Weights of a small transformer language model: 15 layers.
Each number is 128 + 32 x the weight over its row's rms, rounded and kept within 0 to 255. Layers, rows and columns count from 0. Numbers have three digits each. The size before them is the row's rms in percent of the matrix's.

# layer 6 MLP up, 512x128, rms 0.125, rows 466-511, columns 0-127
087:086143109028153161143157104120113071124138119080144079174102081170148159137202126123116152072041165088110129189175185090058145157181123106117142135144116119166127126152146184111129173118154084091138136041174084096084147177095149131146062129154107131119091124124128116082112146149143149133170143163130139118168089123089122121124131142139109122131120156111153077116128107104117137147125
102:088121142171127124149073152121155174120114105088167168143178117129140032153166140131137084157110121095131158162162132075135075178094146131111137171173153168160099166119186179091131083126069162178153144106129130110121086139093124111127124190137170125174133088132190101090135092116066159067131134084182147153181130041116154118133120115129124145084128157117102159099099113138099116144097
095:115100095102182148114098134134142156120132175081101166172153148121064101119117106172115121162120143106153095133155116123145172120133120176127110116082114145155140081161093118106114148206116167099170111114076169173085124162179119097153108126092119110093105046150117119135120167106136056149099134123074150202134132147068135134110109205089151162102107138181182145152199176136083094120095
111:086092140129154167151126158104124147125141083176123147148097064140139150116117152148140041117104169143151084173149132175106134156118087113170121182067132158140143114105121152129119164127122085157044141122196145100085098096039158147088131163157062157173110102108127184120087047173106094145105103145126154165111090161103075121125096121116080154103151133120133125139088137131185109128111
119:132145108128114122087145124104149147107178179125092155130107081146135088127148117220146112127117169142128152137133120116134127190113111117158171148079181116162159096128114123110112159154143094216110159109138113141147098119142115133130165127118199084125048115187126137101067144067148108163091144135176085140171061081118072112119134153117117151158131044151097069114140118159138078138057
115:136164084183103091105133123126088106125133146105152096137098100201143164114132181151077117079121139095095107163096154127148107154114081126131122161150168149158103149127172121130096115139168171158105175134148124122135058120153112115131225227096149112169171102126131136123095086129123145151076197125122095157100105077149185147131099193123147105122119061139116157116154136191079106099088
103:139086159157149139131186130130169120156117128157148074092141117074140139048158141171143100120111141098082111161166173085063135108060102133142081136084108139101146137116112192121109099109127063145083092094148132126150107095090155105156164164152089129093178141108093161091153083103146105177120155090144108101168152115158119129130116064079108103169173222123156105130118161110151192142152
095:124123098145146133181188078102162141080160143099100083179108130139101121129186118153137108132147046163119064119134109126155119100121118138125125151127169146137164114110110169170162065145094190169179082123117149103125144145081121116152096146093103128171090062179172139139173087179079128150185187155124129176129097165179154128113067049135124150162140115142145101149136104126114144145180
111:155084120207138193120193130206044166151166172069117116108117162141116091144180114118147104158116159179135074117083148093091124113145066110159137082135133122120138117119144159100153133123101107110101152087133126162168112110120134203145167139054124120089076094121144131069112106122108071095134138128145137148096157075128111105153117128086136186140141125153077147094122077167095126098154
103:157063103052123184128107108168145090146171133142131108164127119188128184106116153128142168094088097149081164137151154096112072122152104121117151125087134064109114171110097196096165126107140109146112116096190146144100173104140072126082151186176132153132118190131156080150162090096092079133118119119110140179110142087091152173125082057096075105147153137141108123111124162151164147171156
109:136195119110150159171148074129112138142089109117138091114080180165175114105083131074110110177128091191111161190101122180088095145069123127077120132168125125176125079143124135110125092098142166102133144174116102135112146146109071139106113165176124076139091086142140136128142147156140080128107090199097174099124129149105080134107100085090079127208181130171092114125166096157120077091136
096:148131124063126105139145118174173134142079167087076134161118129147136074106189120148152146124090076175145093164169149109163116150158100159175093155100157143168057176070135119148109139119142170077162118112089095106110145110162106163152109166132125093155132114097163111138158145086121161093084188150163090085131081149128122106095169096117143128105096135174090072089059183067101094136120
107:141150140092097172158141116132102146130084105139114071179114109151127178158100088153143110083142084157091183138104111087117125066115122111135148142137153106119133123078173132089157174101132110134124134146116078155085102106063100213112139179124100094142111073147096137172179106181154044147118087103125149097193181169129124154120126063147106108178157122185164138121170089133128164087096
111:157118122112156184148105120168089127157135104121180121124095066086146125108073132152134106150174139148132187137162123157114085131085084053179105144108158161116087165082087190149154113136066116166140111098162120120131144073095122123152131081105147126077123091086153111139120095107196081165157142147173156107097100072109103139118161143112139049177094150164160152112116183136175161175117
112:124141169155057142143095078106158076163182159127170175138095129155103128118118120132162124120075138135130054117155164120092058135123095124134194145139151154145089134056154184138113113119139143089095096140195024105104102091115080134133163088090117156166117179137095082128096179154162165072104169126116147161110140100133121143098101119122179109121127112093059142119134152136155125144156
098:172119108126089123122188174144116129140142172135139128084146106130111071134083144204186126088122135164100136144198112150093119133153108203127170104161181149130106136135163117123134042131163156150140104139139135117133121111130102119115162173098118144078141139108096138129070056101168146024095184146134098106134137132156157086153114092146169139100094104135108075089088106161147119145209
095:135108154123149122151159112108128166155093120108119127126150124139154123103136096190220160112142139218113148129107117071039122128162152155188145083124113113172068158116117123140126182142138126097107132079074105081082074147127143080125189154112078144099135128125079178102192086099124110125158149125176160130159200121128139073148162112122120162110097194147130157111104085168113110143132
091:176141151094118159143104133154136113107135121134074147177110102065143131078150119145136126107115141124092161120045158071127170217108125135081186092100116196154124143149125117120171155129140071125118133148090152103221097149071111137101101147099084131158123113113176104200121104113126116140143168095126174076168074106123193156122160113125110133127187102130114078178126170152139135087144
098:139154116088087112145172135121122100091065103140116167127133173136176125081149112142126178145127154074110110134157114085092079109141136166126202130200146140114094172133123106108161071096092148123131116078096065111130162157120098116192170116120197073137072062078183175149092098152144086166128153129108158174101168104131113091154113158101157090136126123166135134107125140151179160125185
101:144142094178107119159079209153214151114090133152153109142179085122192075128123127137116090115176141158090158168089111146097133113113167104091155146171151209115121143119123130093072100140111131160117112119135153057111184115117136162136141110086074066060186095126124176149129091112150136126097170119154101094068094092125117147156128085127147118146140128108114092122147161177071129155114
109:187105160119152174151105094162143161135153095118138084153152109169144086157108056114174123111150159122113130119099112129120055137173126150098129122126133153227080114117145142081088132087138120102112139089175102121167098127130156103155142187071086136112097111213169113086107143154100132134105162175118120099121181097112137072098170094136171200156108146159164105099121059146144157101154
096:141142166116183136155205121136139075155153125145137135133095165179150121136100095162145101108132102146118105104083136163111118147039150122105115165133151125103169118135121183076182120074132169167109117106139095138142119174133142170124132125172140121090111110087137110119100068153094093144152133070129176123116148159130082179097159055065168050100131175150146114187096157164169191161148
110:116107110129131171106169110145163149171136149108128074084101068161117112134134124171107156085099096152153181142110114097149203160061098092126119128073162158206172120111114182121151167129158095136127112104118140144076166110082136168165108130094108079049122110124087123047088131109174101143108140143107147150135128155145141098148087110107087146171119130141073091150139234113121134125110
097:121094142148153151152090104121143101095073082143115121085133161118101148107117123133152088136115078071110153121142095148153093110072106140117162140205137163171189096138072167124135140112106176095128112152131107090088187148130161116143203212171099080077156069136094098109134125200143133079189132174156068140129149161123147104168118085074127146111141134147166116151131129145154142148184
117:147118114122085153117138115146110107114191119081150135184184146182199167098161058111085092114147077134112164154127144143051163135159095135142129136138107095142061159091128129145105114155113163160151150127196173108098134146120125144146129148116161090136147107089146124101137122148144107184163119170121157123124129135112170087089076176108118060074119137148225081093078091081117162132151
113:071171111148158161139111128158111125113082117104128117105073160188129104151108078121166138094144082177151122161141137118118076168094135107166150183141140200137115095107117127103107092158168117099072153131180133099149156094099163142177056087118128075163125105088172073076049155141158112115140114162179125124150069109101145129113120108129095048131152153142173084154118091137115090110174
091:119162080082116160125110121102152126149081156067205119209106131159146102149093101145092148154108170172087111150141103177137147166100118109195101072090105117117147072116116170102147140103110119073083147118128142134130178092175123111124086119158139196121126108121178176129083163147163049138112139103083168132130159133096105134161104109180163164122190095166092112099145123124167122111075
126:083173095135116114132171137108154140182139125073119153136110129135113144141146118149150151112119131122153129100089150083114138157103107129220181183092190166147077158125163110088105146111129151131069130076163111108188156131183136151109148152051118086103079121116121121141060133185121132126100106130110123058162115110080106150117181210098147084120203132108162140120165131137166126118070
110:054153090115128146065162105116132153179154086122159156158073081124141143114168123119128141101114124135133162099163124103182139125075108135142139122148186171143100114141102160126116156070117205119070128121084121136088134116119166106204177176126047090099094109154133142136077118132152162169128158126134141098164116107132073158165095188070074066151093095113133098163173103137112124146099
105:166136080100104097132162120104073045114163130106179183151085146116130127091103099152125071153096139076110118120169119126171123121083106119141143103140131119128126161126139101109108105167125078181171119148139148106103168159117081152169164143136143166127059154145168159196093125115122164108130181162107133151122190137127158092131170116109166136090115124222066134101152127152161146163226
093:111140138176129170206183159152087097117098106179096127131109157153164107129084074119137136177152133145113090119097188103107128190111149129103149118142132175095159185140116112148097127138076095178151175051171161140058139139069116092082166148106107122131105093119156073139184110122139111094131116142101202129111148100111120122082144052109183138078148140092148137125106153096140124109172
100:132158131110125145163185141203068121171154148076084170139101116116137163147109111151100142162121148093175118118198118176107102128152098155153102101161123181113145129222099083089078127105145086156130119127137126143178140126163096167105191093119082130105115080146137137109088090135098175059095186143142162090121086141114075133118090121138116177118109054144138107130110160111084164157161
093:133174106118063170141198119106128071133150153099217092130117105082118161131110092132094164169118146164132127156153166163099166186122119233159058114102083118105121086079089127084135114110138132132138161096134062193157126189146108136162065147144119098066128078104134131108120141123174110092105130116128127130123103136134102102163124155114132139130098189165141101144158168137185126126142
092:117118109177078170129076094143156085102107114082142130154042102075191164124157118143093094128118155041100161143157147123105110154134129092095183093163132184136084170116124136156128122180081077171138128146149164123166119147108160137157157104096144142151149092077089137054166127123123129156167160095151143104167117096132182165089177109144142104159153116135114173150126161140194080091137
081:150121121170082189128118106079084175085135131149149060171095089152102162097067102108108108108102168186087100149119144103178139128155127080125166091089147110157157112124082122119167112072167151147127088129094163096117139143108132131116164132164133143188144121097122112159212153080098177127141150059162113143127123077173120152113197135114119111155160091165142087147148132128184115052144
109:153167099125115128202095147133133092129138115122217091071113146077160187116156090157097078100104135123106080133155143146145094134149095123134131137186134118133102059153154125150150113167156124094119136124093146129111093178170129153167122172141160081120119111125151099156178117106175101093094110135112162081199103099136127131104144102141114193143115052056129160101148148185092044150149
097:150092077108120172140079060110148130076134144097155153107171122142097128052121089152127121178128131153125049062116174119102112102138120096086120091084105099169111066105145122139201129145096164087183128090136148086166109151127142125151135133177118102145095153173140139200159162139150081166154159115128162097130215145129144142168092110100141144104174064126157140141125107079132099150141
107:141178116139158160130137089178098091107174086135101170131234138136115075100136119123143135153142076170126045097179157146114122117138111122139176148093154124113079155130125148151115165082163141155144082110120092123114093111104144069159151150065174130141087126123159180130160071135127154146155183116074102098137094107118207145095164167133108126141106088202133112164076161106094125137124
105:167056138100150083129078174107175097143113103067138146143137137120120122190104129148132141174123120135024135136158136151083144189115157169092111119193179146114175151120146161108146101164101173132170102107161134125144127114123105161125108125146146085138180121062121128158126140083139108111120137173120127067201083171095153091170110161087090172131197153121112161091133109118133110161077
105:122077070100159072128119110135144177151118082132138173141142118082119150151140065120108133160158156136139099172190140137087097164151141100146142085106107115138169156135155172129137159118121151126084123175122186101146172099060146175124153206102121125139115179118092137136124199163103113085183177068122160095154143133064115130085060149126127091049124147156152096134096149177133107107149
094:137130173134135133077150107132145071143127123133121157092136097112111151082117126109168169144115119110187152172152142128075159129115078111171138102177107127122143099120123168140111154146145106147060166145122108155082064121141086090090147144111108073111182092138125076113096081171178096131105121122178064113193136139158123166102154135132101151089114173150140062120096132203142086217198
089:096124150146104126089103134125163076092143131151152141102103081164147097124076115157230129136099132202147161101126172139159138114122166163132089221140140119173120070160137146091144145142152137127121146146114161132184090172113099110143110115096130097123126048106173164116133111109194132057076120167152114187115155124073146098099136149095122088145118150158196122081144141149106157076103
092:155129043142172147170128125168168090077084104144131138097099145123162087144138136123099132086146092095138121153139144111167095124172126117123111104093198168162123115165132185093118145139142104086122103087174101088080139081076129124124196142077119117148072141151164172152149074105103201130155138141152114214132101067163122150169151104091126143092112101145071122122128159111088200127128
096:117136153102148117120105125185143158155082212134156100145027093134154128115096148155114064151095118099154079133088155100086172091115093144151119098187153160096083134117126138093131134135123140112164107114187118146119153087157121122126173119086093103134111061121142062153178103136113154142146127053099122108163165075092139101081118152105157111197142119149147134117200164122143110095184
095:113094163075125139103132142100147094138123127133140091163127167056161116109086107098149072130121130074134128178124151204158154200114107077161136123092104232140152132097158181065164102102148086106108136103157184082125111165156136111146096189104117136144168108130170115093141133112133109085140160116162154113153082109121116081127210130187168121102136135150094136174097153119114161122085
088:189127153161108129147086198136061070147142106099127130112184177106145081119151070181170120103114187113116120201103136143202088172153126141146182127104059068112110170109147095107121129124084128111091153153154186099082075182153179105108163164152115128095111114113110099112157109147121167111128105120146197122162142131111163103162129120160092123138105141119171078118105144143102155129091
# layer 6 MLP down (transposed), 512x128, rms 0.088, rows 466-511, columns 0-127
092:117128093136155104143093176147120100102136153148134129084164142089130127074147154172086099111217064082155126108130146157156156142161127084194130133112106137113098081135104069097150104124142142125135139158087115101136128109140098103071113095079160178168116144160103142167108134073088074192107126097075118118106094195068127121172155147144128091159132082082114180159141080068112150173154
104:180151083104083137099122150123090109134142139151088093095094185156165145091133173089117143129167139133156185122172118194129134115144170171172113139168122108141105157095151115096121196136147174108111115160130156116076160169096071059151118129136024151153147139110125140168079145155064147145141087040129138181145165093116139093167166116156112077147111101098109119109108128113174155128125
096:107121135116112135163083147117113149049161123128113113091112154076092127123114141118138154105140151146075136179137096116157175071135153127083097142142120120088075166164136062171131116123127162145158137061087155109181106099111174175133141123147101122194114131132122117104137163119111170129087129113092146092163130179043163129098146118086136167152139156127111088102028138080050070111166
117:145113120111154094169151164140077128128149169145147038128133057136123095179108072121117158125084111132121131083128131096090126146114099162123144125159133090127134132121114117078146141098154188161163110154145147129128125085118206103138154132141169063157145101100111122097059149205093137122183176110128166150149127106096055119127143136102150128190122096087142127069149109022147120091106
123:142129112175126162110200163123110102139107082153132117195114155180095120090150140159129126085130152114116141144123139050140174149125106141132126136080122152107083083081082140150113148161138134057087142202120085112134133104141121176142204179149156145102086120143209127164047156168116137115132108126140117123119097082134063142128077075161083146133105148087124146091161098124174102119076
126:062150098119132185139117126134174144169145215148136129161135175145128156145083135143117100177176096176199106135132141072152115145091162068110123125128114112100080076127110139115166165117136134083108155111113099154137064109105122072105060090157125165155090137136156128076147116132128141147105145152086157144160142160116123118145050152165183082097125139149138164120118120028138073145162
100:082111125134103100156123155118061155119141152069133101182126113177155107134115150143158135161174174140164142061125117152179053105160095093165073102081098150079127119164146102095117179183151096183163149086169164126174173108160165158132156108095138105168124124119176148105107155123113138131137071056124128170124167179134120146125121164119134161114096130102119171195178133074107177125140
096:159097134110103075156142100134126150120103088135117141062120164158141114137072151100161158162123125105098110130076096110064137162130118166122074122124118128134162149081134072167137092054141113109127078187175109132190172082131104172139113081165081129196162118090073116100158139139157114118135110121113168117101166033177128099129147107113137177103143103157136172123094147093175094069150
115:081181135105106130144124145119117143134139147180201052145134069155098174132117137147076160168141123093137149160106080065185122076080119134132116134103172148102064162116149162160121156129144121123125069167157102109148137152113133112080116125093125115181122100185109058115070153114121087146128136144176111136190218125172152072166082143126143089119182146089114134152115110140119124108159
095:149110152104074088185126107088076117120141153098090153089162196132148135157081126103121142169206118075122089111135120139143168101100183134084114158140121153145165094137098100096127138099104123110125103136122120132157155147159120224161204066110119134127092103131089136077100190155106184118150142135097150082106145187095110104120099102194148168154101174093162083127133112136079167105127
108:139102146160091080241124097071132094082095085115160144103098143159130102147075135142134117131126125127187157121141132107193115107112066117148145128142106128116144161095133115084136154137116090096097142147081132114079074031141116153119199129156071145167138095125070114075177127166113131164123112153214117116136134071134176175126104133123119105116131129086125119125114150118072177126156
090:178063124147142083150081095164089159118126153108094149126151139059155178149115216130119083147148146104090088170121169163113144098124142123055103142121101126118172140166117142101130122161077097141109112089158119138152098192131154124097132124122106111138161180087123141107089102164101203133119149137080149090130223158146165126151107159149107147105149144119220192166114103106129144097130
107:151109116130078144151114147069188155108134115082079190092146081139201095133123170104131079156114180096090185113169128171114134133127122162141124140089143102175117119150175138139100147101134075102134101114100176116125087143165100149113134097182141134118123141127048138158172121168095179183110065126100156236175084156157166129147132128093130149109142117150091109086127138171101129128161
092:114143118155215112154147065124151077120114030163147163146173100082070109171124127150129111098085155105111214081103127174132089162162134160135143191121137079177121158109121151140150121146139127138147157141125069124111130063110088098176083166141127111104119090100149151165163092132101109120143108095136131138113138037125136151086139144163146111178141121173116139152173154145174142144082
118:129156119118135202162140138107167136135140159121161069188163112155143087106113131151149151161151110100178088191075092135116074128092118119091151181115124105124105101125045121142132219172159142112200100103118154125128195099118101139140119147134130127104160117172060171114151175138157110111107128155169104179130129129126097133148105142129150161164103160159091049149138178051124122094131
103:109143110096134147174100157104125134152113124084120101167112114110114129111130084175059110163150105098156143114099117155079153172087106122125118136096104119201164078133164101156093162183172176188095088152110161086100177086157112125106154154127121100148092141151126116089175154058098110158118104119096070162166170164127135133135102127074178130087097101082145109078112126164203173068163
100:125168170138109133131051170148088100102109077133194119135144181191075116152150144111105117125100150142061108117066124107122117165141206128131097113070124147098149139123090168126125124117124144140092147140195163149129128080161148157136066104169120147202117105117151137120106136166119166196164136103103164080085041172174135165160077120159108102154157104105111122123124172108127114114098
088:085112206161141048122135113134111143088045104147166177136178136083094066130163129131132155138117174109179117112128111163135036117092132107158109140118110149137141122078123135084160102153164126108101135082103145159127107121135106148129118117135142109094111172140186092116103166131152116079164166098110090216073139111167100120148124119187145115204139093086118115137080098126112145084082
103:076113097098078117078172164148090130129134133101085186104145113111145044105120165126111075124154141222123153100147158135142132143132117097104081132145101166098146124133122106171081152132126118089104105130151172094141140091198125210071194145153152142200108135154145147110105108143121147168184183144119130075093106185138192128181115101122080152122114117104103134163109118157135144110161
099:150125132075090162091149122118114133148080134080148130111071168142120157114152133100165113204132124166105121147151125104152123132155121099152094112067123032127133126075117147127084161121119121131133100120071114177122115166137119126116106088185117182195067154088094122092142129146108137124165134138135138150143186179116178086131169126036101184074105120156105133158119151136198058108156
118:144143144148145130109144127134132135160095142156143096168152074152107141103089156065180175170112184144122159121153115091056139046135149099148101112088152098137097108122078127142119143130104171162173110125188193135150117119141106170123134092058077126181200123088114119125131140086106104163078094143120133169110110128102086168085057161145186136117155112146145125099177142078122087072158
088:121085163151094080123128197148112154137117161101140124140127130105122115099130173139155161130153195190113110204137061143154130108159160094110139095129124156071163174156098081155105142127113120135145102121105112125122134127142106158117192136104134083255125123170181136169123120133147185121161151162102147124124094134120176157180116130157133145123119051108123159096113165155100093112166
113:134134108152114127093155155062139100077082154082206068196078098085104133129105108176162108143168150144092120153101077090117111102157131120167137138102152079126135172124091112146165171112168160125116178156109096104114132200136104126147195146118083111175181109097156145189120160143153141108094111144096187193168128177099117138109094163108148085151111136075123154093166128109145143129169
096:091132200098176110117155127071126117094138188073161158099065120132092182124184167126101134171157098135114143103127131121071070137109117136150119124220159071115129129103166157130120136162168147140173166164134132089168169155084120141124166162101149107195154138128083135104186184095140158121092069107115133151145123119088116104133164124102172102173160109049079147128104122146107127136126
108:119140109154060143082189058095139159129112115155086145102148135079093159158165139101105131116105150125153085157131081132132138172132143174140202138095112152071185172118091094159129070244073098092132196120152112140150131084093106103127135121107114180089147139093113136163153116108147124092138133083083101122120124094141097156142120113153086086148115160085144118137186096108150104159086
099:097138146161076116128106163124126112107100119105153114100105158111184150173079135132084155173081146074090168163173140071120110153165070087180189070094099107131141150134174146116149102099102111098124164110129073079152161143195146153091164116166116127156114131086045115106180185131099129152127106088130183152127142134131099105190105133096172169159128093189148115140141171139081131109134
094:132061124098075076159125161178072165112202159185159069083128184119124110134150087143147151126178099130150077137092099133064124155085147110135158126100132152105063109153101118149173099145129143147137083188122148122156159179118167090113073127137135115157110148122086118137083169119153178133118143155077139127117102125087151113086184146033105160125143183112122166165107147121125156135119
129:123136076094196081127157139160129143178206151172135101132150081158067105062125118131178132158109147164158126110141114077092149095152080112180128104065149164149079107090143118106169159137164142115074144143137106108176109096163144162128189134099147094188106143077130108119103161132138137108059125168054094152155106078131122151135111172089167068147125104130143111102149081131136096123110
104:153117105160164116144153096155171132111145133108147176120152113156139102104101153136169122160155090154076191146146159106177109085113138138161085121098133095143094092121115139098152168169175129134069128169093111125105129077081109073155105157101129060093119123106184167117136097060111144168088164145074149119101109064198115126097116119179089097159130139118103135073140173210164156128065
094:114076156120094106161099071166110120161150133182057141122137163167119099136109178156145103163169103172146154052089160158128155083155183121132080064092153103117164107178185135141092183146118146132169128086103165141145079122169169118061121131165107120173106128132098134095108103096130056157160113187137139165120141120079145131101113112152138076120133134052088101128130094119160118101106
087:124111130161097114118086130185168158120097148131124124089125124118124096109137107128149105176104122163113172171077096109158076166165105075165144099157133129145072109129094102103101170181158144118056155152083091085127173108148153131126183082154153120159090125140131111107107080089089192171168149164108082179175136190196190133114127130081122101174153115136126123036113162099131126133123
093:079117163147139105092046172085132161136084136144093169175123094122154167114099153116123115088151199119107103128130163132096119110119154088167094104086095114163114199083106159161150116142167123138108081094125118106083151097129178128129130136144096166131147173182108180074177125150076142131176119139106085169123128136095084080123151098110151105079093171114147096192079141117185165079167
099:140160129124164098173084107100124132142111112139138141103097139145070144037156137141138136085179078108111108097117138145145079106091146117088171180136080141070108153151106058176090144112132181131146087136113139057169119120123181096083171117133098117204122202140132112119184079163104161106146153089095107091131116130123095160106130085152115080108147116160090171128104179178117177136139
096:093146176123068150121147136083115211120101154129134146122111190148145111148148079125063141042076099054110081174124090107163134146121172107125117191156190105095133052108109137133068154102103117062177130084112153128090160118154103103121089100137100133087110155081146130124130142117150090116110105166165085161112149125085119128175132124178099117155132156146175134127077162111107112105145
089:158120152123086097178082104171164064093160160108078164077188164152176134168157138145214197125110157144147096116051144177078122116076160164130088123091128126114140140163169154092127151152138123089067156141125110157092092092121136128155112135138144112120126102108151117117093158113156144154162072175115202128104199156159139131150070121124110076158123136123139102113081089150140149147113
109:125102163128208113106162064129092115174118155148098135134121097149087115123181166177175114124129062113180131158131112124083061131119095116159181100080092109059116169139089123168168148191196109096145186080131125117105107129161158133139156113097151112114115140125131074158164154136174116111163160128167104155168138119138136123149146207090142129110133158085159139126138176129083062083149
084:125098175112049130158117193112110154109121178100162108121113131094171176162089122123105205113101142149088121185068115132134135118116061102184131108142096164121113102206167133122148115087165123160077153116137173095087130146160143155106096119123163120078101196144090124109126138137111175152198117126134091124127148136159092111177139123108157174119081118093135123201080193131139116084114
106:135092112100090122156104102117118195127123184167186123140088163129124159152192153186079073053155168142164081156131136154152133176124137104159071165143113176138171181101126105108171149120149121063175152170165154126198140127122110110125102126159109192130122093123100132135128151136136161180160082094128104110114141080109124128143115098131091227091167133091117141114125169081146149153133
094:136169141068112152152096120115088117132122165184126087065121122154200143148172109057161125160119104104216181082085153090081129086121138123118143107104070116126084128149116116174166091100139149122097148110141143120138139149131102118130114089126088151204130101155131118054160095090140122121130121185120130184112124193144149159081152186097112155170135111092155134145144119128207160080131
096:113087118071097123109137048125135114152147165151097157162134123085194118146094123099136151139128138163147110105153080064109147093144127084170125156108134118138146114105091103055145148121177186115144083125163132086174199148106095138074101131140151125197079147121196223162072123140160146119095128113110145131116180157177136107080093130088154112079113148119096133110127155110123079088149
096:127138094072141143176095132103153114081143117140133102096117245151114162106093163098119140167154110111151098157106108128124124074078162139151104181131110107113141096179122100106138104132109142122142170113153167112150109139135147148122100106200075167149165099146166089147067146155089165150122144093133118123193072183122100099165105115146160135187097126067175139131059122121086134045145
084:102138133109140104117102153112114083148129115126107113116120094209156126138117149108126155146130154099138124095112168138172127082141083132113165151151167156110134174144113153114164132107169155179066094073107039127071117048143113137118143150181088101177102152155101106175089183087104126199127148108146106089170116113151118159113093153099176081116077113103074116169122083170130132214150
093:122150158094056110177131118133080128143128180227165108122137121138142110124093160116097110180120071135160113095177085131128176067124087222108171168175081127124107121120091120138087123126108057168137109111114136135126103149170173112104090133152100185146162144093084153089172091130093185141129079096130125081151104173064138129142159149146108137142137114115152174118119128161146169100145
092:115126141127116147146044102127142156090090172127132170111153166087088080065183161134108086148170099120135082129158101094139161160080125166128117104057140111113128157123119115149075132097128137148165170157135121157141151156145099175123095150140162120078074141156081134178132094122087175111168164114115140126118116148161177140089131132176126164047125156080163162081053200151149105123161
098:107121177146092159114103198135205143135102103094101085145131122145079141110077118085141109161156096146135152167095116156128117177092095098114140138090093121176147107070112097088106066146155105127173099102179134128094134163137150070068116150134087072151128200119184181124076109166149138093154137119087152131127125162112131152114082117103075053138089133116147109182138077081121120158162
081:146123137157136100104147148148114142058107100161042124103069111185055061149163231143081099138164136098106157146108106131091159087179150115129118120173182149143148194166135157128147103107120125110128100168124145108199167173144128110108116138125161156174179184146129119166064091155086102170120116126110147156133140137129141137157162157083099108143112135146112152108170103105080116118167